Part of a small language model's weights: a variant of Muon for these matrices.
Each number is 50 + 15 x the weight over the matrix's rms, rounded and kept within 0 to 99. Layers, rows and columns count from 0.

# layer 5 MLP gate, 512x128, rms 0.116, rows 93-129, columns 64-127
51 52 56 37 30 75 36 60 37 30 85 73 66 57 46 47 74 57 54 18 39 40 34 44 33 39 46 21 65 64 64 42 64 39 62 48 39 33 81 40 46 43 31 60 26 21 90 56 42 66 81 61 34 35 59 51 41 54 55 67 54 62 50 44
27 53 60 53 53 72 74 21 62 39 81 38 55 53 27 47 50 64 55 62 39 51 49 48 32 51 38 70 54 56 56 49 46 50 44 31 31 45 53 54 12 85 52 44 26 52 20 64 51 51 41 66 46 47 41 33 41 34 60 36 67 42 37 69
47 43 52 75 44 44 42 55 73 35 62 87 63 41 74 33 51 73 80 46 57 43 02 59 70 57 34 55 52 56 50 59 26 56 39 37 67 67 67 59 48 36 54 51 58 60 72 50 53 70 46 38 31 15 55 21 64 17 63 40 30 33 77 57
68 38 51 60 32 65 68 53 41 61 52 30 33 38 60 42 47 61 56 23 48 31 42 52 50 34 54 35 75 21 23 52 55 64 25 48 43 60 33 51 35 26 58 38 54 52 28 48 58 65 47 34 58 70 49 51 28 70 80 40 47 62 56 34
75 13 64 76 60 71 18 61 50 44 43 57 26 57 08 22 44 48 89 58 36 72 67 41 36 20 51 39 46 65 54 28 61 24 51 27 27 37 59 50 32 62 63 49 48 53 86 42 44 37 54 43 24 31 13 47 66 39 59 45 69 70 39 63
61 49 46 78 61 50 40 34 40 35 30 41 55 55 58 66 87 51 61 50 53 56 32 52 54 44 44 36 32 49 30 39 43 56 68 42 40 48 33 32 34 70 46 45 46 55 69 39 47 61 62 40 41 35 59 68 39 52 21 54 09 80 59 33
32 71 90 47 68 55 62 42 45 42 68 63 42 51 57 43 78 43 64 38 63 31 44 55 35 40 52 53 50 29 50 50 43 54 43 74 64 56 75 42 54 28 48 60 32 74 40 76 73 46 37 41 51 42 60 50 40 63 20 52 56 59 43 25
31 38 77 42 52 42 41 42 48 55 54 55 88 42 66 36 60 52 49 61 30 67 49 42 53 67 36 52 45 31 52 53 54 51 20 26 45 66 71 46 24 52 30 49 24 35 30 46 62 51 58 42 47 66 49 53 46 83 54 27 37 66 35 30
36 38 43 58 46 27 42 49 23 51 39 34 57 45 40 57 55 40 19 38 57 55 46 52 58 28 50 56 73 79 72 37 55 46 42 51 45 49 56 57 47 56 25 59 46 54 32 48 37 68 74 25 34 45 66 39 46 58 38 47 56 48 50 41
38 57 34 41 17 36 56 45 61 52 45 47 51 57 57 57 47 65 27 75 69 61 53 90 53 67 27 53 47 58 48 58 32 33 31 16 64 45 41 64 49 66 12 69 50 53 47 18 83 48 55 57 68 41 55 36 63 08 54 57 54 33 52 03
69 42 61 48 62 34 55 50 31 45 19 30 62 38 32 64 41 85 69 51 81 45 22 44 66 35 43 46 12 38 69 66 59 26 65 32 48 48 58 59 41 73 64 23 41 68 41 09 52 43 38 30 67 88 37 08 80 39 50 58 72 46 52 44
54 33 56 57 64 45 44 56 55 42 52 52 18 31 21 48 78 33 63 48 59 54 71 59 33 33 50 74 67 65 39 58 70 54 36 46 68 46 27 50 52 48 51 64 40 49 45 35 41 26 47 46 29 66 72 68 76 49 63 47 59 37 74 73
52 48 86 50 49 46 36 28 39 13 50 42 39 71 42 49 57 59 49 81 12 72 42 52 70 46 87 59 80 70 46 66 41 52 47 50 29 64 19 22 21 36 50 19 45 65 46 32 73 66 64 61 23 43 54 53 53 66 37 53 28 33 35 42
28 41 33 68 68 67 42 17 27 41 43 62 58 42 72 61 33 54 53 53 59 20 44 64 32 59 46 71 44 49 28 77 55 69 63 59 37 57 47 39 60 43 44 19 50 63 41 38 28 68 38 54 46 38 31 42 62 42 47 73 40 59 55 47
83 70 42 50 56 63 54 69 40 43 28 48 35 51 41 23 74 74 61 70 57 58 45 39 45 50 19 62 31 60 78 36 43 49 58 37 43 39 54 47 59 49 82 54 52 62 59 62 47 52 38 52 36 42 49 52 70 53 55 44 65 33 49 38
66 58 70 23 39 50 46 45 48 34 61 31 74 49 58 43 43 83 72 48 81 25 19 25 32 34 31 25 40 65 72 61 66 70 65 52 78 66 61 39 37 36 75 72 68 47 53 41 67 50 59 59 58 84 75 64 42 40 55 41 64 28 43 69
60 60 77 52 66 40 32 64 51 55 43 42 65 63 59 27 39 33 65 51 78 54 58 63 49 47 61 79 71 36 41 58 60 41 35 50 46 52 52 67 42 49 49 32 63 46 77 44 79 51 45 56 64 47 30 51 41 85 46 46 29 96 88 34
42 26 48 47 31 75 54 30 59 46 56 38 44 56 50 86 38 30 87 66 50 37 75 51 09 22 69 53 48 55 22 40 47 54 36 51 45 55 22 49 65 57 48 50 34 50 44 35 47 22 59 75 36 44 65 30 30 44 03 47 50 29 49 43
27 41 50 51 39 71 78 57 43 66 60 37 47 78 49 68 39 56 40 66 29 52 76 48 41 29 65 56 58 57 51 49 94 39 37 39 29 78 49 72 34 39 52 81 24 44 59 62 54 57 41 50 34 50 66 82 53 41 50 55 68 61 51 36
06 37 47 44 36 44 51 62 25 42 46 53 46 78 62 99 31 32 60 41 52 66 48 19 64 60 52 47 71 74 54 61 71 61 29 72 09 78 43 47 56 46 65 15 14 65 26 74 64 36 41 34 40 64 63 55 56 33 49 32 66 46 24 33
37 46 66 46 16 25 58 71 71 62 43 66 57 38 27 17 46 45 59 61 23 44 57 63 51 31 54 18 42 44 56 31 40 24 45 49 34 83 51 57 47 55 64 46 59 72 64 69 53 66 00 63 49 45 32 24 42 24 77 78 65 62 40 45
46 32 80 57 63 57 48 54 45 57 52 58 47 34 35 57 48 62 53 45 60 38 46 27 56 55 53 41 54 48 42 57 64 49 58 54 40 61 44 46 50 47 48 71 56 54 49 61 55 52 43 71 49 46 48 58 66 59 72 60 59 64 47 60
52 34 40 49 34 54 67 37 59 54 63 32 35 65 26 27 38 69 57 31 61 53 44 47 31 74 34 35 28 54 49 39 55 51 95 75 61 58 51 59 43 42 40 49 43 37 35 64 60 65 54 56 18 47 40 56 34 71 32 29 53 74 37 30
43 51 63 42 66 64 38 58 69 48 55 33 72 62 49 35 13 45 54 65 66 40 64 43 70 60 35 75 29 54 62 58 57 63 59 54 48 30 64 60 40 65 60 56 49 53 39 45 58 45 40 48 60 56 61 50 41 48 43 49 27 61 68 65
56 53 27 52 63 38 30 42 52 56 11 62 71 52 54 38 48 56 43 36 68 40 59 71 50 49 74 69 57 81 53 21 83 39 57 38 65 49 61 56 55 59 35 59 57 54 29 47 87 37 31 48 59 55 30 55 27 60 40 56 51 79 48 50
67 35 78 93 45 37 63 51 45 67 55 42 79 64 60 57 48 34 57 49 31 40 54 38 28 51 45 52 79 61 58 47 50 55 72 46 48 61 58 49 74 48 46 38 51 62 75 58 46 66 47 78 33 67 63 31 41 56 50 67 32 76 62 60
23 73 56 65 18 35 58 34 36 57 44 50 51 38 72 70 66 38 52 42 47 40 83 55 72 59 56 49 52 29 40 33 57 41 50 40 54 52 82 47 60 57 44 42 27 46 47 94 52 64 41 38 53 45 45 36 31 28 46 00 64 44 35 29
70 70 63 41 40 52 56 59 35 58 75 62 41 78 70 57 31 48 59 33 82 78 43 17 49 44 35 38 73 62 48 60 61 44 50 67 58 52 52 67 50 45 45 39 54 31 39 58 34 49 43 77 57 58 45 38 52 47 49 34 40 35 95 54
59 56 58 63 28 60 65 66 45 77 65 60 50 55 64 52 73 58 26 40 57 45 43 63 58 50 58 18 51 53 33 61 51 58 45 35 22 52 43 40 67 99 54 61 42 57 21 53 45 42 32 75 24 49 65 43 76 71 67 62 52 49 40 36
42 32 44 57 50 71 35 54 52 34 59 41 56 54 57 47 58 62 34 50 59 38 56 48 43 37 52 54 46 36 42 49 65 58 56 69 70 53 49 45 19 29 60 33 61 44 72 34 69 58 53 37 53 53 47 50 58 30 38 81 50 68 43 44
31 30 63 73 43 38 68 24 76 59 51 59 43 66 43 49 37 37 72 51 65 32 68 49 73 43 49 63 40 46 65 68 40 48 43 22 40 76 36 56 61 84 57 49 40 55 49 23 51 70 50 22 30 52 53 36 66 51 90 50 70 69 36 52
38 16 81 58 58 46 62 67 35 53 48 45 65 37 57 53 46 53 54 67 26 21 39 61 30 37 57 48 25 58 40 62 51 26 23 40 40 47 48 27 62 55 42 81 63 32 41 51 29 41 52 75 48 55 44 35 69 60 55 67 94 51 35 35
36 32 49 80 43 47 63 59 71 39 80 37 67 69 41 35 57 68 61 33 33 52 67 45 57 39 61 32 72 35 23 38 49 54 58 49 33 58 71 66 63 55 33 41 57 35 35 40 67 46 34 47 46 81 66 53 12 80 26 62 71 46 56 37
52 00 72 63 53 59 54 89 42 51 32 41 28 33 53 82 59 41 16 54 81 57 43 75 49 73 72 49 47 19 71 61 75 84 70 22 54 48 44 49 48 53 42 41 34 75 37 71 43 48 47 47 48 25 74 55 78 49 54 65 52 41 22 34
34 39 27 38 53 60 47 33 57 78 44 20 73 48 62 25 48 33 62 41 45 45 63 75 57 30 64 54 34 75 62 67 73 52 55 42 32 69 42 46 48 62 52 34 63 38 62 60 50 38 56 45 36 50 34 38 39 46 56 48 62 74 32 45
82 57 55 24 47 67 48 69 49 70 64 33 25 65 57 45 51 75 45 17 58 40 58 77 32 49 52 51 34 51 36 61 52 64 61 38 58 31 47 30 34 35 43 31 53 68 58 53 40 33 31 69 52 52 32 55 54 75 58 57 43 60 59 33
28 59 58 30 53 48 69 37 83 54 55 43 64 58 56 49 31 42 31 77 51 56 39 62 56 40 32 81 43 45 46 50 48 40 37 55 46 72 87 74 65 65 52 58 37 58 30 47 53 31 24 41 58 71 70 48 45 47 56 86 36 47 59 59
# layer 5 MLP up, 512x128, rms 0.111, rows 93-128, columns 64-127
51 46 54 65 46 21 30 58 74 82 32 63 38 49 52 36 11 38 76 67 70 52 67 40 73 73 46 52 27 57 35 12 54 32 70 58 55 54 35 32 29 73 61 38 36 80 49 52 45 56 33 58 74 55 37 61 51 40 37 46 47 57 50 42
50 28 42 60 57 60 45 32 58 28 53 55 49 49 69 60 55 38 48 60 30 35 40 60 42 54 56 50 51 54 38 50 13 40 79 52 36 28 26 32 49 37 57 45 35 35 60 39 29 43 75 43 41 40 36 43 43 27 65 45 49 13 28 53
34 54 44 49 54 50 59 30 47 57 47 72 33 49 93 39 49 75 42 57 71 38 66 46 55 37 64 36 66 81 39 57 45 26 39 41 60 51 58 43 65 45 31 38 40 45 74 52 82 73 49 68 49 59 21 57 37 70 73 57 33 75 37 44
59 54 41 50 58 56 40 66 57 60 53 31 47 43 57 63 47 50 38 61 65 55 21 47 61 55 64 64 61 49 28 66 10 36 53 77 34 65 53 27 37 54 49 22 43 60 58 61 48 42 25 63 51 66 78 60 47 89 50 43 60 64 47 44
45 60 60 46 44 59 57 41 47 57 58 60 65 40 51 31 56 72 10 34 50 44 59 48 67 26 37 74 43 27 68 56 46 75 70 45 66 51 37 57 51 53 40 52 46 40 14 47 63 61 51 88 51 32 76 54 53 60 58 55 34 28 41 58
32 63 60 58 78 56 55 54 52 49 27 44 59 29 48 55 79 69 42 58 56 52 43 66 71 49 24 64 50 61 69 64 46 64 11 39 76 68 53 54 31 42 67 44 43 32 48 58 48 31 28 75 56 75 61 45 40 40 77 46 64 18 45 56
67 40 78 77 57 70 66 55 39 43 67 37 46 57 51 52 70 31 80 40 54 51 34 39 40 45 48 48 28 55 45 55 36 41 52 44 52 45 67 50 49 56 49 43 58 59 77 37 65 51 34 48 43 39 45 53 62 42 44 63 78 64 50 46
12 62 73 54 61 51 34 56 79 60 37 57 42 48 55 40 52 38 44 34 26 43 26 63 34 68 49 60 71 53 65 32 72 74 38 31 84 44 54 79 51 30 49 47 34 69 44 41 58 55 62 39 83 76 34 27 55 47 29 48 37 55 36 32
61 44 52 27 88 46 94 38 51 23 60 64 37 54 67 53 43 60 88 43 32 53 39 68 52 37 46 54 58 50 57 56 50 38 58 57 62 61 53 44 66 45 46 28 59 57 80 60 17 57 40 52 43 58 30 54 55 59 69 28 37 54 80 52
60 45 40 42 44 63 58 46 48 64 44 45 45 31 47 66 22 44 44 56 35 04 49 11 56 34 35 65 46 48 52 65 49 81 69 39 33 46 62 43 46 40 52 67 62 45 31 44 37 87 53 36 53 54 62 48 48 45 12 14 37 61 69 13
57 55 64 40 28 42 56 32 31 55 29 39 53 49 34 59 43 50 32 31 79 34 44 28 47 39 56 47 39 55 49 41 64 41 45 61 54 53 19 51 61 82 47 47 49 28 63 10 53 41 32 48 50 58 24 31 56 56 52 56 46 48 42 51
46 45 56 45 50 40 46 57 43 35 50 70 49 43 73 43 42 38 52 68 23 62 59 63 80 51 50 45 53 66 71 63 54 42 62 51 59 43 50 41 69 62 52 41 41 42 46 53 09 50 41 73 40 37 52 59 80 34 57 47 39 48 56 54
22 59 43 56 51 38 43 54 42 82 21 40 65 36 73 72 65 40 66 36 36 39 87 81 29 40 45 84 36 81 54 33 29 66 24 49 63 76 57 54 49 55 48 31 74 53 68 40 45 55 31 64 66 58 54 59 61 72 31 81 46 57 48 57
09 19 56 35 59 46 81 52 46 48 54 36 67 41 35 56 50 45 76 22 64 35 69 55 27 33 72 47 55 41 66 70 34 62 41 33 42 34 47 46 64 44 47 52 47 47 50 34 82 19 54 51 43 42 34 51 44 38 50 50 47 46 46 63
64 51 58 49 42 73 58 59 67 56 95 37 39 66 69 27 47 52 67 68 72 29 37 42 36 64 63 60 43 31 60 40 49 50 36 63 35 58 53 55 21 69 41 65 37 53 25 47 55 72 37 22 45 53 37 31 17 54 43 57 22 60 32 60
75 39 62 83 87 40 59 53 56 57 36 41 70 53 50 49 60 36 45 81 25 23 41 60 64 44 16 45 69 74 31 80 51 62 45 41 66 22 47 48 68 58 17 43 53 70 54 59 68 60 52 28 38 64 29 56 32 40 51 53 31 34 60 57
48 45 44 76 54 47 65 82 47 87 39 80 46 45 50 66 50 36 50 61 58 43 31 45 48 42 50 42 51 38 70 56 79 24 28 67 53 39 55 51 49 52 49 48 62 72 36 64 76 54 45 44 47 42 84 49 65 52 83 55 51 34 76 27
63 34 23 82 65 32 39 55 53 63 34 27 43 65 47 55 51 43 51 58 61 50 42 69 50 41 82 44 87 68 46 37 57 53 72 82 52 45 30 61 47 43 28 52 35 62 25 59 51 51 71 65 45 44 66 32 40 54 47 74 45 71 28 53
55 30 40 59 39 62 58 64 42 57 30 58 44 60 45 67 72 56 31 75 36 31 57 64 50 43 52 42 46 55 48 63 60 55 35 63 61 63 55 38 56 10 36 69 33 56 62 52 56 45 52 77 60 51 77 68 64 45 59 63 61 53 29 41
82 35 57 36 74 79 27 58 57 41 82 48 42 38 55 45 51 57 31 54 44 44 68 63 59 35 60 53 27 42 58 19 69 37 54 47 36 48 72 62 45 55 70 57 19 41 66 44 62 35 41 59 39 52 48 46 50 40 60 62 43 59 62 67
48 36 45 24 57 75 57 40 69 34 85 64 49 40 39 53 55 60 43 67 39 46 47 74 68 57 59 31 36 47 81 73 50 40 68 58 44 61 33 63 35 45 53 38 22 55 36 39 61 63 40 70 36 27 57 43 80 41 50 39 52 40 57 70
10 49 38 58 27 42 76 57 68 46 40 68 63 55 65 40 49 51 21 62 39 59 49 54 33 31 52 63 50 42 33 39 38 57 66 46 23 43 70 32 61 59 30 67 30 41 42 62 58 42 47 67 49 39 50 53 33 53 61 16 71 34 58 49
37 50 52 72 22 55 52 40 53 35 59 28 40 61 42 52 42 73 37 47 31 34 24 32 47 71 14 28 43 48 47 53 35 38 66 40 20 54 66 46 42 51 76 53 24 28 44 64 34 68 70 53 44 43 25 50 44 60 49 51 59 69 44 71
84 43 67 56 69 54 44 28 54 33 52 39 54 54 55 30 57 21 29 53 69 45 75 58 45 39 48 49 54 53 40 43 31 46 57 66 45 58 78 44 40 60 49 68 47 17 61 48 41 34 41 52 63 69 45 54 23 62 31 57 51 59 46 55
48 35 40 68 57 57 64 39 62 57 51 61 95 44 54 30 36 42 61 83 51 52 56 62 51 46 61 38 27 50 43 47 39 51 56 33 31 33 65 59 15 52 45 24 44 56 30 58 55 64 54 29 47 72 42 48 33 48 40 35 46 69 46 25
70 57 21 09 23 46 37 39 44 14 19 37 48 19 70 36 39 82 52 53 51 44 31 48 46 66 45 41 38 64 33 63 48 55 28 44 65 26 47 58 30 52 35 28 51 36 26 56 43 29 56 27 85 47 56 61 48 36 46 51 46 41 39 51
56 53 67 74 59 51 47 69 53 67 56 64 47 66 62 13 32 74 30 65 48 39 26 58 33 49 80 54 52 70 35 45 70 19 67 38 47 30 36 33 44 68 27 51 68 34 59 26 64 54 53 52 53 53 56 11 44 39 48 64 55 99 45 51
80 60 56 52 61 30 68 58 43 31 69 74 43 63 28 62 50 35 37 32 53 56 39 55 41 35 43 56 42 60 52 43 41 38 70 71 49 53 75 51 41 56 52 79 86 44 38 53 06 23 65 42 44 46 65 36 26 97 55 33 27 53 68 52
44 35 36 42 50 74 52 74 50 54 48 60 37 41 50 77 41 42 34 37 60 37 35 76 44 50 52 35 71 36 58 65 50 76 40 37 44 39 35 24 40 64 73 48 58 36 46 57 43 59 48 71 33 59 78 58 56 63 40 64 47 22 70 45
61 29 36 46 56 61 81 53 76 56 66 80 48 54 55 25 72 50 41 62 37 48 41 39 56 38 72 45 37 46 65 46 64 61 52 60 59 48 46 81 37 25 44 54 42 64 52 45 45 72 32 43 49 43 34 40 62 38 31 64 47 66 62 48
44 39 48 49 38 62 76 20 50 42 69 37 53 46 53 51 29 25 42 62 50 36 57 40 36 41 49 52 47 32 47 57 50 33 64 44 42 60 09 61 41 80 69 50 30 22 57 14 50 71 44 48 46 41 26 77 61 45 70 58 84 65 31 49
49 68 51 64 44 47 56 80 13 78 42 62 53 77 55 56 62 67 54 26 51 73 29 42 52 58 33 25 54 65 43 43 33 56 35 47 78 58 36 33 60 55 07 30 75 41 65 56 36 81 39 31 55 23 66 57 63 46 47 45 55 56 39 42
70 45 60 32 51 49 46 54 78 67 25 32 64 63 59 32 55 55 45 47 41 40 44 63 28 49 53 72 47 39 67 33 38 60 75 56 37 59 49 49 52 28 58 48 05 77 47 77 53 60 52 38 52 70 64 75 49 43 73 42 50 59 41 36
43 61 40 64 55 40 38 39 37 63 19 32 61 55 59 48 43 36 53 31 22 53 37 49 43 18 46 60 55 60 55 51 31 37 38 59 36 71 49 42 23 36 60 70 66 43 57 57 37 24 60 59 57 64 43 60 49 44 45 38 40 50 71 72
15 69 20 29 61 57 47 39 63 60 56 36 82 70 51 35 62 18 82 40 57 52 48 36 67 30 62 63 59 53 27 49 45 59 60 43 38 13 72 81 31 56 45 79 55 45 71 64 44 71 66 53 41 60 39 47 44 70 25 45 40 64 37 82
54 42 63 78 60 39 40 54 76 48 75 65 29 53 55 56 53 42 59 62 42 45 50 59 57 66 42 68 40 62 90 41 50 39 37 76 22 83 79 61 47 40 75 29 43 72 56 57 69 56 79 55 27 44 61 40 62 51 59 44 36 33 29 28
# layer 5 MLP down (transposed), 512x128, rms 0.149, rows 93-128, columns 64-127
68 60 44 60 72 52 57 57 56 81 67 41 22 59 61 46 48 42 58 67 61 48 60 57 53 50 73 50 30 43 41 40 57 45 59 43 40 45 48 33 20 66 26 82 60 78 01 36 66 35 53 53 42 39 29 61 73 62 77 58 55 39 48 38
42 68 35 43 42 55 73 23 79 30 54 63 58 74 35 54 67 79 63 59 68 50 32 39 33 85 52 50 55 68 73 53 47 28 57 46 51 18 44 50 41 49 37 71 29 70 43 51 75 64 41 71 60 37 34 31 50 46 48 50 51 57 49 62
39 40 47 85 56 35 91 42 48 63 55 35 59 62 62 41 43 70 58 53 39 74 57 44 53 50 39 46 57 87 61 66 52 27 64 64 65 44 40 53 43 57 41 42 28 41 65 33 68 31 66 30 62 58 58 64 34 50 44 49 51 60 40 64
58 43 42 74 45 46 55 34 66 41 41 68 55 51 46 50 63 70 95 53 60 62 73 59 44 45 44 24 48 71 22 51 41 59 42 55 58 18 32 65 46 54 63 64 55 40 40 57 56 61 71 50 66 41 59 46 45 61 46 57 66 68 40 55
53 15 44 75 66 77 90 52 70 52 46 62 55 65 29 74 67 49 60 47 50 40 59 29 34 54 49 21 28 70 53 75 47 16 39 45 39 50 66 63 51 49 64 71 49 32 57 59 61 49 50 63 62 33 37 65 35 67 37 32 74 47 63 56
44 32 21 74 62 61 66 33 51 76 58 58 54 39 46 74 36 49 46 28 41 62 34 57 48 40 75 69 46 38 38 31 49 29 69 52 47 54 27 80 29 44 38 42 43 67 69 43 58 63 46 44 61 48 54 25 48 34 47 41 56 75 39 56
66 51 44 74 84 60 53 33 42 29 29 42 29 54 58 59 76 49 39 52 47 34 46 30 73 53 49 52 36 63 44 39 49 30 25 41 49 59 54 54 55 44 58 51 44 52 70 47 57 52 47 49 36 57 56 53 36 28 38 50 76 54 50 50
45 58 84 50 52 52 51 61 39 56 51 78 52 38 53 49 52 53 35 40 26 48 41 50 23 71 31 62 59 48 66 49 84 58 55 49 47 57 56 84 49 43 43 35 78 47 37 19 73 17 57 36 80 56 52 86 59 36 54 62 39 48 58 47
70 24 55 69 36 42 38 34 32 57 62 38 58 47 61 58 68 37 45 26 56 35 59 42 87 40 24 52 36 93 66 42 52 56 60 46 53 68 64 42 34 75 44 35 37 45 30 39 72 51 58 57 42 39 49 65 49 73 49 52 38 51 34 48
48 64 33 36 61 48 48 27 45 47 47 56 75 39 44 41 74 50 53 51 75 52 30 72 46 53 62 71 54 42 48 68 69 47 42 75 46 53 51 49 69 43 53 33 65 84 47 53 45 47 58 37 53 71 48 63 59 64 34 65 37 57 47 17
40 65 38 63 71 54 25 26 47 82 75 43 45 38 67 60 51 81 47 66 61 27 61 36 44 34 46 77 53 70 73 48 47 05 43 37 38 43 55 37 37 27 49 64 30 42 32 54 60 38 45 55 57 47 53 41 81 24 44 36 27 44 73 54
58 26 48 77 73 53 37 69 45 47 67 32 17 44 34 50 42 44 38 37 43 26 49 50 40 54 62 62 63 76 57 62 54 62 41 55 32 57 49 60 41 66 52 42 62 53 42 48 16 01 44 53 59 73 73 49 74 29 67 55 59 76 80 71
19 34 72 83 40 53 76 66 31 41 60 38 53 08 71 88 83 40 51 37 45 49 52 69 68 13 47 39 54 67 51 53 47 42 22 58 52 51 41 34 61 42 41 58 66 68 55 49 77 50 25 45 62 44 48 57 52 39 71 42 46 57 65 48
49 42 41 27 45 45 68 54 37 32 76 23 49 50 42 43 29 42 70 19 63 30 46 65 50 45 84 46 45 55 72 50 72 59 62 28 61 31 39 47 73 52 54 68 23 38 50 34 77 45 38 79 34 20 27 59 64 53 58 63 46 56 46 49
46 51 45 58 66 34 34 40 28 72 47 44 52 59 63 27 48 64 25 45 36 42 41 65 54 57 63 34 49 37 31 43 67 57 41 45 48 26 57 41 38 51 23 55 67 61 43 10 72 34 64 38 47 49 30 46 31 51 65 58 56 53 41 66
52 46 42 71 62 64 31 49 69 64 43 47 41 57 44 64 55 50 55 63 24 34 57 44 71 34 41 75 25 36 21 64 46 62 25 71 59 33 68 38 59 47 26 54 34 45 64 63 61 44 79 52 54 63 46 46 40 25 53 62 38 46 39 80
41 86 49 34 56 62 21 52 28 56 44 22 39 56 48 18 24 59 44 48 63 65 45 60 69 42 77 50 66 51 68 49 58 39 64 49 32 56 50 55 33 47 22 34 25 72 69 50 36 49 58 48 73 85 51 40 57 00 32 39 30 47 56 37
56 55 62 42 59 64 42 20 93 36 67 76 48 33 58 67 42 21 84 64 72 76 63 47 77 54 40 22 58 76 19 73 50 40 55 59 52 40 55 49 25 57 46 55 44 66 44 52 29 56 51 56 70 69 53 66 31 51 49 47 61 36 53 46
68 55 49 56 57 45 25 46 49 34 51 44 63 32 36 31 24 37 58 35 59 44 46 26 46 75 47 35 39 47 53 35 29 50 48 56 77 60 71 47 52 40 52 72 73 35 38 33 49 22 53 68 50 50 65 75 45 31 78 68 57 54 46 76
66 23 66 73 58 36 60 24 60 48 46 46 35 01 40 53 91 64 43 54 45 70 50 66 62 31 57 62 29 49 38 41 60 24 57 35 65 26 63 29 55 53 28 99 53 38 46 60 32 66 58 62 69 47 67 26 57 52 37 49 55 44 57 41
47 27 29 43 53 63 70 52 59 47 49 64 35 66 48 51 35 53 55 47 62 32 53 60 58 40 34 06 27 56 66 60 31 43 67 37 32 41 36 80 24 34 57 32 54 65 66 22 13 53 32 72 38 57 58 40 69 59 64 08 49 43 31 72
78 56 51 28 46 48 49 38 69 46 37 50 41 31 42 24 50 56 57 46 60 46 40 62 71 37 34 25 29 66 53 49 54 56 46 25 69 75 56 57 53 25 56 51 48 77 22 54 43 65 42 36 42 74 57 57 66 39 34 63 31 58 53 30
30 47 41 41 59 40 50 79 73 64 62 45 41 35 62 27 37 53 60 47 52 54 49 32 23 53 53 26 42 46 33 40 46 37 55 45 63 68 48 49 47 38 62 74 25 49 35 62 60 52 76 49 53 71 63 39 64 44 50 33 56 15 70 45
40 57 31 66 57 28 49 69 61 72 58 46 39 54 67 44 59 72 56 34 36 59 45 71 33 52 42 50 43 35 51 70 54 43 58 41 50 52 34 71 43 33 49 46 42 67 27 45 37 69 42 75 50 45 64 63 44 48 41 70 53 26 59 25
71 55 38 48 26 57 31 68 43 61 70 34 25 60 65 57 51 34 65 32 63 32 72 34 47 36 58 37 54 36 44 54 44 55 63 36 45 55 61 36 72 69 60 45 34 34 62 42 39 64 57 68 51 56 46 42 60 22 32 51 64 20 71 76
61 50 34 34 22 43 45 50 16 22 45 75 55 35 79 50 64 80 55 26 42 57 48 41 52 56 44 21 38 54 59 63 54 47 57 34 57 38 55 58 21 47 44 54 25 51 52 54 43 31 88 18 12 47 43 56 61 61 68 27 42 29 47 64
56 22 58 53 49 69 73 31 43 07 63 61 48 54 59 46 46 24 90 30 46 64 44 50 76 37 29 53 55 63 58 52 32 44 58 45 68 61 58 43 57 29 67 61 33 44 60 30 35 67 65 41 46 41 55 82 32 61 51 65 20 61 43 31
79 50 64 44 77 69 58 61 64 42 56 13 42 70 25 80 32 37 57 33 50 33 37 25 36 57 18 65 52 47 44 52 47 51 52 60 52 60 49 52 50 45 56 58 61 23 46 42 41 57 60 63 69 64 37 57 52 31 44 30 60 43 70 12
51 49 56 77 46 52 50 60 45 59 65 70 52 32 66 72 68 68 47 42 23 46 67 54 65 47 57 60 52 64 67 51 66 37 49 33 73 50 38 63 43 44 36 62 46 52 36 46 79 61 77 58 57 62 86 57 34 59 45 68 46 76 37 69
51 51 23 43 33 35 53 62 73 43 40 54 46 40 66 60 47 36 56 66 34 65 45 33 35 22 56 60 66 43 56 36 23 47 56 65 70 30 54 48 47 53 79 48 52 38 23 61 49 29 32 21 50 47 29 53 80 72 51 49 70 74 60 75
33 38 19 48 41 40 61 31 72 34 53 52 52 25 65 73 54 48 83 38 41 59 30 30 38 34 47 81 68 61 67 72 53 40 37 65 72 18 29 63 60 62 87 34 60 39 46 42 39 51 79 82 24 36 59 36 50 69 76 44 42 67 60 62
53 35 31 64 31 27 31 31 24 57 52 29 47 86 68 28 74 37 27 24 62 33 48 55 78 57 49 27 72 26 54 22 59 43 70 58 54 79 72 48 38 50 56 54 30 57 81 43 62 68 75 36 46 34 50 46 43 60 34 20 36 47 90 49
44 42 44 65 81 52 66 36 23 40 30 55 53 46 32 39 67 64 49 54 41 92 53 47 15 51 53 60 48 49 76 57 48 65 37 78 42 35 35 37 52 59 45 46 81 46 70 49 30 52 44 58 49 29 47 26 49 44 40 52 44 58 32 32
85 43 37 52 42 52 58 33 44 62 69 54 58 24 72 53 45 56 66 50 52 53 76 32 41 42 44 53 40 55 53 66 61 26 70 43 67 34 77 24 60 65 47 87 63 50 56 30 76 44 45 54 44 69 41 74 72 69 53 57 50 45 51 77
73 43 56 56 40 60 72 38 29 52 43 51 36 52 46 35 34 53 37 45 31 34 45 50 43 80 69 54 66 54 63 31 45 82 41 28 35 29 41 22 41 44 58 77 64 35 42 53 30 53 53 52 46 36 36 44 54 59 53 57 65 53 38 37
61 26 35 43 61 60 47 62 35 32 49 49 65 40 35 56 37 44 63 41 52 65 59 33 38 49 54 54 51 50 40 21 66 64 76 37 51 59 38 37 63 44 79 51 47 37 53 42 49 60 22 61 72 55 26 63 25 57 00 64 48 56 72 51